config.yaml
n_kv_head: 6
norm_eps: 1e-05
rope_base: 10000.0
tie_embeddings: false
lr: 0.00449
batch_tokens: 262144
seq_len: 1024
Each number is 200 + 30 x the weight over its row's rms, rounded and kept within 0 to 999. Layers, rows and columns count from 0. The size before them is the row's rms in percent of the matrix's.

# layer 2 attention query, 384x384, rms 0.104, rows 199-235, columns 96-191
072,191,183,211,228,207,206,191,203,215,164,181,195,178,178,232,146,181,235,211,167,214,216,207,250,228,181,182,148,201,199,232,201,184,147,181,189,255,245,162,173,195,215,190,173,168,220,177,177,189,217,197,201,218,204,134,264,186,225,243,200,127,211,187,180,209,201,209,193,237,248,194,192,203,172,194,207,213,226,198,216,193,187,272,192,276,184,176,245,187,225,179,193,226,254,200,231
081,209,166,178,195,187,185,218,134,196,118,251,220,207,254,195,177,217,227,237,188,201,232,246,206,167,179,245,206,225,225,217,189,207,227,251,206,153,177,241,165,163,160,200,192,184,191,212,163,243,222,245,227,218,222,188,185,248,202,211,167,188,209,191,228,190,191,239,232,189,189,224,183,216,249,240,184,268,197,148,229,171,198,179,210,201,217,191,237,210,243,172,227,195,214,209,188
078,185,215,167,211,168,173,166,182,117,195,253,206,175,182,158,235,206,198,246,184,241,179,165,232,228,183,187,227,211,204,216,210,145,163,147,172,175,190,210,219,182,125,203,236,280,222,227,220,219,184,183,247,191,224,257,202,184,172,191,203,177,168,227,219,139,224,198,164,232,209,212,240,197,210,171,196,219,173,177,209,120,207,216,222,180,159,188,171,242,209,168,261,257,140,159,226
080,161,187,141,211,225,207,216,173,169,202,215,172,164,207,160,162,190,229,154,179,171,153,191,207,179,174,229,182,234,205,204,179,218,166,230,211,176,199,164,175,189,95,186,209,230,247,178,174,224,206,199,197,241,206,227,161,233,181,181,157,212,236,199,161,205,218,128,187,213,204,204,203,234,175,232,220,192,204,211,240,132,131,195,181,257,137,209,274,163,172,186,166,215,222,149,264
082,209,178,189,165,165,184,215,218,206,168,189,228,217,244,228,132,205,196,185,207,136,103,205,237,243,159,217,237,190,230,159,188,235,176,249,250,201,254,278,148,191,243,222,211,197,164,183,210,226,219,216,192,175,239,192,191,236,185,222,214,186,219,109,225,237,221,216,192,105,195,146,213,240,199,197,196,219,160,192,164,217,161,163,172,182,207,223,249,178,153,244,168,136,188,193,219
083,176,166,174,191,215,164,187,176,209,178,210,163,258,215,190,201,175,217,204,240,160,193,127,204,162,201,227,188,198,197,179,206,223,183,181,204,208,207,224,166,202,169,204,203,205,133,214,237,230,213,246,224,259,211,161,171,186,175,168,253,201,178,181,201,186,176,163,198,203,213,176,271,265,200,269,224,182,200,161,179,267,252,206,146,201,181,163,248,171,208,173,160,181,259,206,189
072,234,220,224,210,185,210,202,175,163,220,234,218,284,213,191,195,258,194,216,222,187,241,204,240,163,200,225,209,154,212,202,246,163,245,217,198,162,164,166,167,175,165,219,213,224,192,174,178,206,175,168,272,236,187,193,217,205,224,184,177,192,189,202,191,219,235,254,170,171,163,244,220,193,210,188,264,160,158,214,191,189,251,213,195,260,218,241,188,195,230,234,209,229,161,208,217
079,200,196,165,244,223,219,255,211,206,210,260,259,200,131,277,175,197,196,191,197,239,203,184,216,182,218,156,147,219,197,252,209,118,168,181,238,228,254,192,203,154,177,257,232,230,153,239,193,239,197,146,196,199,194,206,210,174,231,197,195,165,229,188,196,195,180,191,221,188,253,145,235,144,193,178,189,161,210,217,190,113,176,230,213,205,173,179,184,230,263,278,170,248,213,163,207
080,250,247,204,237,177,202,204,141,171,194,192,213,148,196,243,224,159,194,192,193,195,220,230,222,207,190,250,191,212,218,221,169,170,179,176,129,181,194,173,173,260,208,209,146,212,196,185,234,135,152,213,172,238,159,205,181,214,179,169,184,169,171,187,261,170,227,216,142,251,182,224,225,161,165,236,164,187,162,218,235,208,181,244,170,184,206,224,203,244,151,165,224,206,199,237,223
077,185,157,157,166,197,213,201,205,179,239,228,117,264,190,193,256,199,227,159,181,183,190,194,199,208,179,219,235,197,149,209,197,219,229,194,190,216,172,162,240,189,195,230,221,213,204,187,180,191,181,253,186,174,214,228,215,191,146,190,226,214,218,213,195,187,156,210,243,177,203,195,206,211,183,228,201,174,234,181,173,211,161,155,168,146,217,267,189,109,237,246,205,154,218,203,197
078,153,135,233,202,144,215,220,161,170,202,230,211,182,205,195,172,201,161,237,202,200,172,232,227,223,184,185,229,254,237,176,234,182,175,248,206,167,192,209,176,184,242,184,159,225,142,182,237,197,201,251,223,241,144,284,189,218,183,238,181,223,192,174,191,168,208,188,166,167,117,199,110,184,197,169,182,213,165,164,104,235,210,236,185,171,206,166,168,192,217,203,212,180,203,232,220
076,188,187,252,181,228,220,238,158,166,169,205,201,247,176,190,143,221,113,182,195,216,167,173,181,210,194,193,226,265,202,193,164,212,186,218,254,172,218,201,211,223,143,238,194,213,216,198,200,211,228,235,181,188,146,222,219,133,239,212,219,240,217,212,181,230,185,162,186,188,268,171,178,248,148,178,271,209,176,87,182,206,252,175,182,184,203,183,221,230,215,220,212,225,252,220,236
080,244,226,241,223,170,156,213,161,209,212,213,210,215,156,204,179,191,214,207,167,192,163,151,266,133,235,227,207,155,234,221,185,175,200,141,163,175,213,168,182,193,157,220,262,216,124,188,207,204,223,243,195,171,184,167,191,221,217,217,212,217,233,174,148,190,200,251,179,180,157,234,195,200,231,178,206,228,202,222,233,172,220,226,234,189,185,212,214,261,191,190,177,226,174,233,149
082,217,214,182,233,253,195,215,149,244,190,174,154,246,208,222,222,190,225,160,202,236,257,239,208,172,187,210,154,212,222,194,131,207,185,144,216,177,167,207,204,195,168,197,127,185,179,149,220,155,238,225,212,198,257,196,198,226,223,136,186,205,202,198,198,209,181,226,215,169,214,281,173,183,203,226,218,204,208,186,168,199,214,250,204,186,245,233,207,213,201,214,204,189,243,247,168
082,202,188,173,235,178,168,202,162,168,194,232,197,257,197,245,178,158,252,234,213,174,251,188,201,180,188,127,164,148,189,200,190,214,184,168,261,216,182,221,186,169,201,182,224,208,208,242,193,218,229,165,211,171,192,220,196,180,280,177,210,194,206,179,218,181,176,213,208,162,206,224,189,198,177,151,183,225,208,203,199,204,241,214,178,170,198,224,170,235,120,232,216,219,205,180,176
074,154,199,207,258,201,190,197,196,194,258,260,169,198,177,237,143,250,209,183,191,230,172,214,262,168,183,235,177,199,183,203,208,223,200,261,175,203,188,194,215,216,216,203,237,212,206,211,212,238,269,205,145,235,176,234,203,98,201,189,203,196,237,209,232,195,174,156,240,180,207,194,179,222,240,185,213,234,199,189,164,182,242,149,223,149,216,198,180,222,233,246,124,226,171,213,151
081,190,164,203,190,202,172,223,183,209,143,203,268,154,175,170,227,152,204,173,212,188,280,223,231,216,184,227,221,208,250,265,183,180,259,213,175,274,189,210,156,215,245,216,206,203,232,209,193,196,151,241,200,140,184,187,206,165,205,203,182,154,234,204,202,201,268,202,162,217,209,185,198,226,195,225,150,250,230,143,210,221,175,181,210,212,229,149,233,206,193,175,206,212,213,205,210
077,201,187,193,191,171,167,167,248,193,240,226,222,182,227,229,209,202,194,152,239,202,212,201,211,189,247,193,193,181,255,192,197,238,227,190,140,195,167,252,172,236,293,219,182,230,167,221,244,212,179,194,154,259,234,193,174,209,225,255,277,248,198,172,203,192,195,230,207,251,175,214,211,206,153,214,188,201,207,219,178,150,190,230,224,178,195,179,204,188,220,190,164,231,233,167,218
078,202,165,182,220,206,186,224,215,156,195,184,220,213,245,172,165,187,146,232,177,226,258,238,264,219,203,213,191,237,188,212,207,179,185,247,199,197,241,203,133,167,220,180,246,214,195,175,208,199,255,222,198,208,209,205,184,223,193,213,211,201,220,226,231,212,222,265,214,178,208,181,247,189,174,270,173,178,200,195,152,244,218,259,218,225,229,193,207,157,251,188,179,174,238,173,193
080,182,214,237,213,168,167,200,240,241,168,163,165,213,183,210,185,167,211,179,155,224,213,200,241,165,207,226,182,128,171,183,202,211,191,176,186,193,170,195,154,203,167,181,182,225,175,141,230,154,186,170,186,225,216,181,172,200,125,190,198,219,224,195,163,245,231,225,169,170,149,168,193,216,240,189,177,189,184,216,167,191,207,248,231,185,211,188,176,230,223,186,202,226,187,247,173
081,199,252,210,179,189,228,207,163,230,261,139,231,235,194,241,151,234,225,173,186,172,213,169,179,219,184,226,217,239,226,187,225,217,274,236,261,172,172,234,219,204,203,178,232,180,192,169,270,278,190,204,217,216,221,208,176,222,157,240,199,236,227,193,225,213,187,281,189,209,181,236,221,219,153,137,202,189,205,240,244,204,190,212,181,228,195,187,211,220,159,185,205,209,144,228,246
076,183,230,153,245,192,215,236,232,229,211,185,251,216,180,193,196,196,218,213,231,259,196,212,254,199,194,221,243,216,205,191,183,165,203,220,196,185,216,253,194,138,196,248,184,157,164,149,177,186,141,188,213,201,153,145,229,250,164,197,196,236,233,211,233,221,178,226,208,240,237,216,182,159,246,206,189,213,226,244,193,200,250,188,182,252,207,195,181,247,185,166,265,192,224,194,181
083,243,133,197,231,222,188,165,172,179,215,159,250,224,177,146,173,221,153,178,229,194,182,269,150,236,202,175,219,188,207,212,228,241,208,237,168,183,195,220,216,168,221,267,245,202,225,243,229,193,169,270,218,215,185,202,204,143,185,157,192,182,157,215,211,202,208,227,179,206,249,163,235,207,130,242,251,244,183,203,229,188,173,200,168,195,224,161,204,196,234,153,230,181,214,178,194
080,241,218,209,200,206,154,241,209,154,201,202,204,224,178,153,244,220,165,238,156,241,245,234,194,178,245,217,183,175,215,179,198,262,237,195,201,196,178,194,169,227,215,201,182,217,205,201,212,169,207,149,175,194,185,208,145,151,204,174,181,177,161,203,158,170,213,182,185,263,211,215,260,197,182,177,177,251,160,164,186,253,230,190,238,196,203,204,228,209,199,166,224,187,232,175,161
078,201,197,204,189,261,218,194,153,213,219,207,145,175,243,224,224,189,210,215,205,182,229,188,162,141,247,243,220,162,224,212,215,256,194,182,172,156,246,147,230,204,155,204,187,199,229,194,174,182,171,197,238,160,184,154,173,201,177,217,211,238,187,197,184,119,138,222,194,176,171,222,230,209,182,246,199,241,191,193,196,179,172,224,144,209,194,204,205,190,178,146,205,236,210,198,204
081,240,211,212,140,202,210,160,273,255,180,184,237,176,189,197,216,205,205,224,222,227,207,171,192,172,213,189,187,278,198,241,158,185,224,192,259,262,187,200,191,199,199,215,195,188,219,191,161,186,183,157,200,161,234,219,235,167,169,223,207,191,170,190,207,197,186,218,193,213,234,225,229,191,229,135,247,128,214,164,131,212,150,194,203,209,180,293,203,155,157,162,119,168,195,223,191
079,196,167,165,211,219,238,242,240,201,172,254,160,218,198,234,206,206,222,246,237,176,251,163,216,205,149,186,187,157,227,204,170,206,169,195,197,184,229,300,200,147,251,213,252,211,171,160,227,200,216,191,178,147,204,192,229,192,222,145,176,227,208,203,198,179,203,165,176,189,195,163,205,237,179,275,236,208,191,227,220,126,164,204,188,165,223,199,253,209,180,229,151,161,232,187,242
081,173,185,137,218,172,230,216,225,201,194,225,192,208,188,167,256,145,194,206,199,213,216,245,183,216,160,224,245,187,240,183,195,175,176,228,140,210,161,226,182,261,259,213,198,183,224,176,219,200,207,203,231,257,174,231,201,200,168,198,167,240,167,207,182,240,162,200,184,189,212,207,172,159,161,150,188,210,217,211,254,180,176,171,219,192,249,261,170,177,208,287,232,228,177,191,184
084,232,232,249,232,226,212,191,174,210,181,193,225,136,185,163,130,203,174,174,214,213,172,221,199,165,209,195,199,211,184,201,216,198,229,240,146,210,231,195,165,216,256,222,177,215,215,201,203,187,183,212,275,148,210,180,197,153,176,178,154,197,208,221,166,210,236,209,180,209,224,204,198,190,175,217,223,200,210,210,189,169,212,136,226,200,218,202,185,236,175,158,207,279,178,244,225
079,232,241,193,185,230,204,178,226,184,180,186,162,176,166,217,199,170,234,185,242,214,177,188,203,218,211,185,192,189,183,184,202,228,177,175,198,156,194,167,210,160,184,179,208,224,225,234,193,213,214,210,250,233,243,215,189,241,188,223,221,136,195,257,134,164,94,209,158,242,169,209,235,188,195,217,188,185,167,236,188,133,230,202,169,225,175,208,223,260,225,225,227,155,268,229,215
084,119,173,214,191,230,167,239,222,144,226,201,194,177,161,175,159,202,194,209,162,221,186,217,210,196,244,227,240,284,218,175,231,194,222,227,176,204,247,199,217,174,116,165,212,215,210,168,153,218,183,191,194,167,228,146,236,180,216,169,233,176,240,197,254,194,192,132,226,242,266,285,217,236,149,213,233,191,171,212,213,166,213,182,229,188,180,181,95,152,205,208,230,203,181,269,179
083,205,195,225,216,215,234,147,204,199,202,175,194,226,206,235,134,206,173,172,224,226,192,190,171,225,157,234,206,152,222,206,142,234,176,202,189,182,154,199,203,220,157,198,171,177,240,204,255,182,224,204,161,214,200,244,200,214,246,163,253,206,276,177,147,162,227,193,238,222,164,275,172,160,200,189,262,238,203,235,151,246,205,202,162,224,198,145,203,150,205,171,225,221,218,172,184
080,204,187,243,267,210,191,224,204,216,195,175,209,236,216,227,197,202,210,239,252,150,226,192,190,160,193,179,238,235,262,198,251,209,182,209,168,213,212,168,235,230,195,225,200,226,240,229,201,144,219,186,218,142,211,170,184,168,249,236,158,172,184,175,233,154,201,246,235,224,232,136,161,210,184,199,236,188,170,179,233,162,169,220,198,216,172,254,225,207,216,217,194,128,178,236,216
083,196,178,282,218,147,179,208,189,187,225,196,167,198,201,201,289,183,169,190,230,185,206,203,220,234,195,159,193,201,202,196,208,257,195,222,185,191,178,199,171,173,206,194,184,218,228,242,230,169,129,203,179,213,250,221,172,223,204,178,204,206,182,175,229,160,249,247,204,192,162,175,218,161,199,221,189,194,181,211,172,233,142,201,196,244,212,209,188,136,209,213,214,240,228,201,216
087,189,180,254,209,222,159,129,183,230,162,239,170,161,157,204,237,199,260,162,237,154,236,215,192,204,239,185,209,270,204,233,234,207,189,242,219,251,196,208,162,223,224,243,208,201,142,234,176,123,238,193,211,205,169,170,204,196,219,215,217,210,171,191,164,227,232,212,157,236,255,212,217,235,200,217,221,173,211,168,209,206,183,229,190,188,215,241,141,188,216,235,219,246,250,204,186
085,211,245,178,184,232,217,169,203,182,195,259,214,191,218,228,190,213,190,263,201,179,195,221,182,252,200,131,212,222,165,211,178,220,274,235,204,164,255,213,208,243,212,212,206,214,262,171,237,211,200,259,201,174,233,156,199,202,172,201,201,210,100,189,157,219,225,200,217,231,228,204,193,202,257,164,203,220,188,203,228,214,199,240,191,182,196,208,161,247,184,245,225,224,181,197,206
078,172,232,241,190,192,174,238,202,194,170,118,165,195,198,187,228,209,206,197,231,209,197,173,217,236,195,209,226,189,183,166,208,226,245,208,197,246,187,238,226,106,178,200,185,200,192,190,204,211,152,222,201,156,199,241,232,168,164,194,210,206,236,235,196,203,167,200,187,231,218,237,189,185,249,151,219,228,216,202,171,231,146,242,187,202,204,249,178,247,200,162,221,190,194,171,244
# layer 2 attention key, 384x384, rms 0.1, rows 199-234, columns 96-191
067,193,215,188,152,206,178,208,203,140,157,174,195,210,172,209,206,160,223,217,204,180,246,210,220,198,212,229,169,153,240,211,207,168,168,205,218,191,216,209,186,219,157,198,154,189,232,177,234,227,156,169,198,233,195,184,250,193,239,221,182,190,190,178,217,226,202,186,243,141,161,229,170,176,219,214,175,197,190,178,203,244,176,246,225,213,189,276,216,162,216,234,158,257,183,243,194
074,205,148,254,177,191,239,213,151,174,184,221,190,155,194,212,167,239,189,185,189,199,206,178,175,220,204,186,191,193,169,165,243,227,165,222,202,202,176,228,175,247,222,181,167,205,208,200,172,187,117,222,193,161,228,206,210,207,222,168,188,255,208,193,246,176,211,244,129,193,170,185,181,208,186,197,248,217,148,225,237,174,217,236,283,198,180,199,190,272,149,189,142,168,127,185,197
076,225,212,163,173,225,209,192,233,203,163,245,170,176,205,239,210,176,160,196,199,186,223,187,170,214,193,190,203,188,202,254,210,237,227,182,178,162,183,218,159,151,200,209,218,177,227,223,217,178,238,226,195,177,238,209,189,222,199,268,220,226,241,157,121,235,152,224,147,205,199,187,189,186,210,214,251,164,227,191,175,168,238,177,190,240,189,183,195,177,227,227,237,190,257,191,224
074,185,221,207,191,180,280,227,168,147,209,166,176,197,194,181,215,188,213,215,209,180,138,188,214,213,182,220,216,162,203,179,190,254,194,242,207,188,216,142,193,250,174,246,240,251,154,201,181,169,112,203,235,258,202,184,214,272,202,242,235,212,241,224,212,208,238,232,191,159,224,210,173,221,147,186,227,169,212,181,193,204,190,209,224,207,264,183,227,203,131,191,168,210,174,168,214
077,214,236,193,271,220,186,221,204,210,145,183,156,185,169,249,160,198,240,195,182,181,141,170,188,206,182,127,200,220,230,173,235,215,195,199,180,201,188,223,163,213,197,218,254,200,171,183,205,196,251,189,220,217,217,251,243,190,218,221,185,162,178,228,199,166,206,211,245,138,145,199,197,184,184,147,231,170,181,210,213,147,150,224,234,216,161,206,219,176,179,184,183,183,198,203,219
074,184,171,208,195,197,211,223,222,145,212,205,176,202,162,203,153,233,268,254,150,181,230,164,191,232,187,204,165,200,218,169,250,228,202,229,267,254,169,202,191,180,166,160,252,241,181,226,209,223,191,237,166,276,215,250,158,198,224,183,200,164,195,214,262,179,153,192,215,223,183,215,134,189,149,187,192,263,209,275,236,215,169,239,174,207,233,244,204,223,185,160,184,212,170,166,230
073,244,188,246,267,214,189,247,235,187,185,181,216,194,251,212,179,146,230,229,197,203,253,181,193,195,187,210,258,179,249,239,214,254,233,211,248,219,168,193,258,218,152,185,186,220,221,228,192,203,202,190,215,241,168,223,185,243,169,181,150,183,173,203,210,167,170,192,195,151,200,226,214,188,166,258,216,189,167,213,165,174,152,250,241,194,206,229,185,157,215,258,191,239,160,283,175
077,179,178,195,190,202,208,217,217,190,169,134,201,181,211,205,149,203,186,187,179,189,124,207,131,178,187,227,174,179,210,139,201,186,257,187,205,233,223,227,187,243,183,221,212,211,194,173,210,158,191,197,185,211,189,198,211,222,273,230,200,213,183,200,180,204,185,229,189,194,171,169,130,205,189,152,231,243,197,184,207,182,182,214,203,208,162,201,223,186,198,200,252,158,177,174,215
076,162,191,226,189,183,182,221,186,220,202,225,211,248,222,234,159,184,214,182,269,204,183,231,199,191,147,223,173,190,194,173,224,238,155,196,189,185,221,170,147,204,194,236,203,256,155,160,198,185,210,190,193,196,199,169,138,196,208,234,199,224,223,223,202,201,219,221,200,177,168,217,214,181,204,241,205,164,168,183,230,154,206,202,225,206,231,195,235,204,180,190,231,208,212,236,179
073,207,195,213,251,222,194,182,200,173,170,183,175,147,169,208,180,229,126,206,244,167,188,220,204,191,226,218,137,230,218,254,200,202,217,210,223,244,251,173,183,202,223,213,156,236,229,224,206,210,196,158,222,218,166,153,130,183,215,182,221,220,227,212,189,178,221,148,200,243,183,177,254,177,207,205,204,169,162,175,165,176,161,210,231,190,157,194,169,198,159,191,211,257,188,209,212
072,206,128,197,191,213,206,160,210,204,249,160,261,163,204,154,234,207,205,183,232,168,205,178,163,222,182,185,177,226,216,166,169,183,245,176,170,141,184,224,207,186,190,233,145,223,205,157,195,127,203,208,165,229,228,206,235,231,231,145,111,223,237,251,209,198,226,149,201,182,276,200,195,200,158,222,185,233,220,214,181,213,191,242,179,185,229,193,181,181,268,231,225,239,197,171,184
078,220,179,168,212,216,207,168,204,193,153,254,158,176,197,209,191,170,179,176,167,211,149,266,240,212,219,215,196,219,170,214,167,213,186,237,249,200,173,189,207,184,191,224,185,249,214,197,150,210,231,162,176,175,179,191,181,173,135,251,213,145,175,257,174,190,195,221,179,199,232,190,200,272,213,187,213,235,202,141,214,188,227,147,167,178,196,146,212,236,205,249,186,214,200,188,181
073,234,260,217,168,237,207,142,193,153,232,174,199,194,190,236,149,130,158,173,229,179,190,206,177,188,197,244,265,220,166,180,196,146,190,204,175,202,194,189,202,206,185,189,148,231,223,187,224,210,185,241,204,166,219,161,180,219,236,248,187,201,196,190,224,196,207,207,237,182,183,145,149,233,237,211,209,205,228,183,193,214,197,203,238,182,200,211,142,203,222,167,232,197,216,196,223
073,175,200,206,243,217,186,182,155,214,232,188,225,218,175,230,203,206,246,186,224,223,202,178,205,194,219,216,160,168,228,200,223,222,200,224,209,236,220,223,191,226,222,210,154,191,240,190,201,189,196,205,213,187,221,193,233,157,131,173,180,175,174,200,183,194,171,187,209,186,219,155,175,142,210,232,203,166,183,204,257,194,197,203,196,295,246,208,232,253,194,139,229,191,227,138,225
081,149,186,215,229,211,179,193,131,215,199,211,182,205,167,209,199,244,187,242,169,220,222,195,227,150,222,216,210,231,207,202,158,198,220,175,189,165,190,211,220,154,253,153,188,138,220,258,172,207,227,215,231,154,172,202,183,191,150,186,239,232,200,248,195,198,199,225,221,190,192,236,182,224,212,225,192,191,205,258,203,202,233,186,191,193,217,192,216,193,242,135,213,187,193,209,177
076,245,224,215,227,233,231,236,203,182,187,181,212,208,213,199,164,185,251,147,198,225,198,174,238,187,169,244,208,242,233,207,170,239,104,226,201,218,208,220,190,157,190,154,232,196,242,221,172,148,202,191,256,235,215,216,192,181,100,208,211,213,226,177,155,164,141,148,177,194,221,266,206,215,230,214,174,243,208,231,196,159,182,176,187,140,174,184,205,214,219,207,247,227,187,182,167
079,189,232,190,196,149,236,204,154,169,151,175,215,188,184,201,191,187,174,209,198,193,186,183,163,216,195,153,212,179,183,150,197,162,173,167,220,188,203,222,184,181,269,185,150,185,190,181,202,165,154,205,184,162,213,189,259,207,194,224,165,143,161,180,232,183,203,142,187,189,179,170,268,190,183,195,206,173,185,212,274,238,210,201,217,184,230,182,201,236,167,254,231,185,199,200,145
078,224,185,182,216,189,198,218,198,231,242,176,166,220,182,223,235,214,233,212,180,200,188,250,190,224,151,201,195,177,225,206,219,255,140,209,184,204,245,176,253,224,233,162,217,220,219,198,175,215,192,245,211,196,224,239,213,240,242,193,194,186,210,201,184,232,187,263,226,194,148,201,220,223,234,210,161,243,213,190,231,172,155,216,213,231,227,194,180,198,143,205,234,189,243,187,213
076,221,200,213,182,212,233,225,197,172,251,179,164,183,229,221,182,197,223,226,232,210,195,176,186,190,209,175,193,187,164,169,159,222,168,182,241,119,189,204,206,208,204,269,144,228,219,220,232,170,186,169,140,201,247,202,238,190,169,228,176,161,207,186,183,193,193,219,219,159,161,230,239,199,195,168,187,169,187,258,256,195,124,199,211,216,198,212,228,204,188,221,160,169,159,199,252
075,181,222,219,185,160,243,189,137,135,198,155,206,212,236,229,133,144,201,209,203,138,192,184,221,241,175,164,243,163,238,209,238,235,178,188,198,243,197,231,256,210,195,199,223,209,287,189,190,217,168,181,187,226,247,201,195,253,226,146,219,225,224,199,221,158,213,192,225,228,188,231,181,209,185,256,208,222,230,195,220,192,214,260,217,230,210,166,221,199,145,177,244,150,203,206,217
079,211,219,181,273,219,188,215,206,202,232,242,168,175,270,191,192,209,223,229,225,159,221,224,203,165,145,205,219,204,192,195,186,160,230,169,130,181,237,196,142,208,202,224,145,202,191,153,215,206,188,155,202,167,188,201,208,192,205,122,248,205,171,188,210,197,196,209,187,161,177,140,214,192,187,163,198,218,237,199,221,226,170,183,217,166,166,243,231,157,184,171,163,184,164,161,161
077,197,231,222,192,199,207,189,204,225,188,212,197,166,177,233,141,253,185,148,203,222,210,202,225,208,272,272,246,177,207,150,199,191,204,212,256,222,180,198,197,205,210,207,202,175,221,186,136,223,165,198,178,174,201,198,195,153,147,172,238,215,209,186,203,235,119,181,210,216,148,239,230,205,174,224,167,178,195,170,215,154,186,191,160,232,251,160,260,153,230,215,193,203,199,221,185
074,208,178,232,212,232,243,213,195,212,200,188,142,204,192,210,227,167,185,201,159,207,182,240,201,199,193,183,180,189,188,209,215,159,249,181,212,213,208,235,230,218,177,255,181,192,220,208,220,218,217,200,162,227,191,170,212,191,199,183,210,162,171,200,287,172,159,199,185,257,214,143,207,215,212,172,234,222,165,224,215,181,211,221,221,179,182,187,215,173,186,184,191,197,206,186,203
075,205,187,224,211,217,168,180,238,218,198,180,149,271,201,236,155,240,199,175,208,176,146,167,212,227,222,196,218,247,196,188,220,273,264,223,195,211,146,160,146,222,204,190,202,220,155,152,190,208,186,213,237,232,142,248,199,176,242,181,153,183,177,130,161,183,184,164,225,203,208,220,157,194,235,177,209,161,189,249,219,182,201,209,217,165,199,219,190,201,170,197,197,211,194,189,202
076,195,193,156,208,184,231,227,242,194,163,211,224,221,175,197,188,175,191,232,159,213,253,190,162,151,211,235,205,190,197,228,210,229,217,218,210,207,210,188,191,212,227,146,190,234,221,150,170,204,181,201,170,178,227,152,228,236,180,200,211,179,165,170,186,261,223,202,152,198,159,188,223,255,189,191,221,137,156,171,153,175,229,189,204,221,216,208,164,158,198,264,205,228,149,203,187
077,232,218,219,183,245,180,162,132,231,188,176,185,195,179,216,191,198,178,223,201,197,189,213,175,235,187,247,151,236,204,176,166,245,201,187,221,202,203,180,160,256,263,253,150,164,237,196,293,200,146,167,221,191,198,160,168,251,154,241,175,185,193,185,205,218,249,190,203,172,249,211,193,270,208,145,254,201,195,177,219,207,148,205,177,200,212,213,221,215,113,201,257,159,208,174,196
081,191,237,216,200,241,212,201,199,195,155,175,207,196,202,237,218,209,234,211,221,200,229,190,139,215,157,172,214,179,163,217,197,145,229,208,221,127,195,244,197,151,279,225,231,179,170,208,158,204,224,162,159,154,242,172,135,121,167,200,164,172,244,199,219,193,231,206,156,236,165,201,208,191,210,178,262,265,153,207,267,146,217,189,196,216,197,205,272,244,277,167,178,195,200,152,218
076,197,158,249,210,138,210,226,129,227,172,168,155,178,240,210,211,147,190,176,240,207,235,238,220,238,203,215,143,190,198,189,197,201,156,198,184,160,201,158,235,180,180,177,198,234,203,245,227,258,181,218,212,179,170,224,146,191,218,174,207,190,212,186,192,210,172,144,156,155,187,183,195,209,184,170,226,205,240,181,175,226,204,197,151,319,196,217,198,170,169,227,205,265,195,202,228
076,229,205,152,183,188,197,225,198,182,192,206,227,176,189,161,176,206,217,182,223,178,171,226,189,215,197,234,206,242,208,169,209,141,154,138,209,201,185,217,152,205,250,204,162,237,202,190,191,250,162,151,207,209,194,198,191,206,180,157,211,223,237,239,222,176,214,168,190,195,235,224,207,214,219,250,204,219,214,195,189,194,204,201,194,228,172,212,173,184,199,199,202,124,178,207,218
074,125,213,208,211,206,170,225,197,170,214,187,156,264,231,196,190,224,196,233,158,166,207,213,204,234,159,225,177,253,229,176,178,178,213,167,156,224,207,221,189,191,190,200,240,243,216,208,199,155,154,175,202,175,168,178,172,178,217,216,224,191,198,208,212,218,150,184,260,197,220,194,227,157,165,172,183,221,160,271,160,177,164,249,202,182,198,182,237,201,188,238,228,206,192,202,157
078,206,207,223,192,165,225,180,214,158,215,222,180,192,202,217,199,189,234,241,173,195,186,227,215,176,170,279,156,239,135,190,195,194,186,185,269,251,202,242,244,198,258,200,175,209,182,184,195,179,158,196,229,202,206,206,218,232,171,218,185,212,240,245,174,256,225,196,190,201,201,180,122,263,170,220,197,203,175,175,213,166,259,157,202,194,190,223,201,241,256,189,265,180,199,241,225
076,140,191,190,186,162,204,238,227,201,235,178,243,156,175,230,196,128,207,204,206,218,234,225,227,258,177,188,226,225,190,241,194,240,217,182,192,213,188,154,217,212,224,203,195,222,181,174,161,159,220,190,160,134,166,155,195,217,140,212,193,197,162,193,196,171,213,226,171,197,149,180,146,206,186,164,222,176,180,203,194,126,178,158,176,255,165,219,255,231,220,167,212,216,199,213,155
076,171,230,212,184,168,179,171,188,191,211,159,204,261,143,215,171,210,194,198,167,207,210,259,256,201,202,165,191,132,139,197,209,206,193,242,188,196,216,186,184,203,166,190,240,179,228,217,223,200,191,198,175,210,242,246,176,277,206,219,206,205,192,165,225,200,215,209,224,268,215,166,203,221,196,196,204,168,206,199,176,219,126,181,178,177,155,232,180,211,140,168,206,183,173,152,222
072,165,171,250,215,180,208,218,212,234,220,173,212,182,162,214,173,217,177,173,194,174,227,209,177,262,167,195,229,217,180,227,240,210,201,203,170,232,234,193,211,194,164,198,219,162,232,132,207,203,227,250,229,228,229,202,185,177,262,171,249,189,192,191,196,172,258,155,271,196,223,181,179,173,230,212,198,213,194,134,195,199,142,181,122,181,162,178,199,207,218,222,209,198,201,232,210
076,187,210,208,266,252,167,208,189,188,189,203,250,230,154,198,204,177,171,200,208,213,209,228,175,190,217,163,188,246,176,225,184,159,182,215,195,207,205,263,271,237,222,199,184,230,193,238,177,208,141,194,196,232,199,187,206,200,198,223,224,167,211,154,199,236,203,238,173,197,205,197,251,186,213,194,217,157,199,226,202,200,211,181,252,190,151,186,144,189,201,211,212,181,239,217,135
077,195,226,257,214,215,175,226,198,232,163,193,191,212,215,185,238,234,207,206,196,175,191,183,213,184,190,216,242,202,211,196,188,231,190,171,203,221,191,177,196,219,155,192,152,207,234,208,225,234,209,194,214,260,247,127,144,194,217,193,191,172,161,248,216,185,242,232,215,253,214,180,150,252,229,140,206,215,181,213,200,153,185,179,186,206,134,248,156,258,200,139,201,206,191,182,261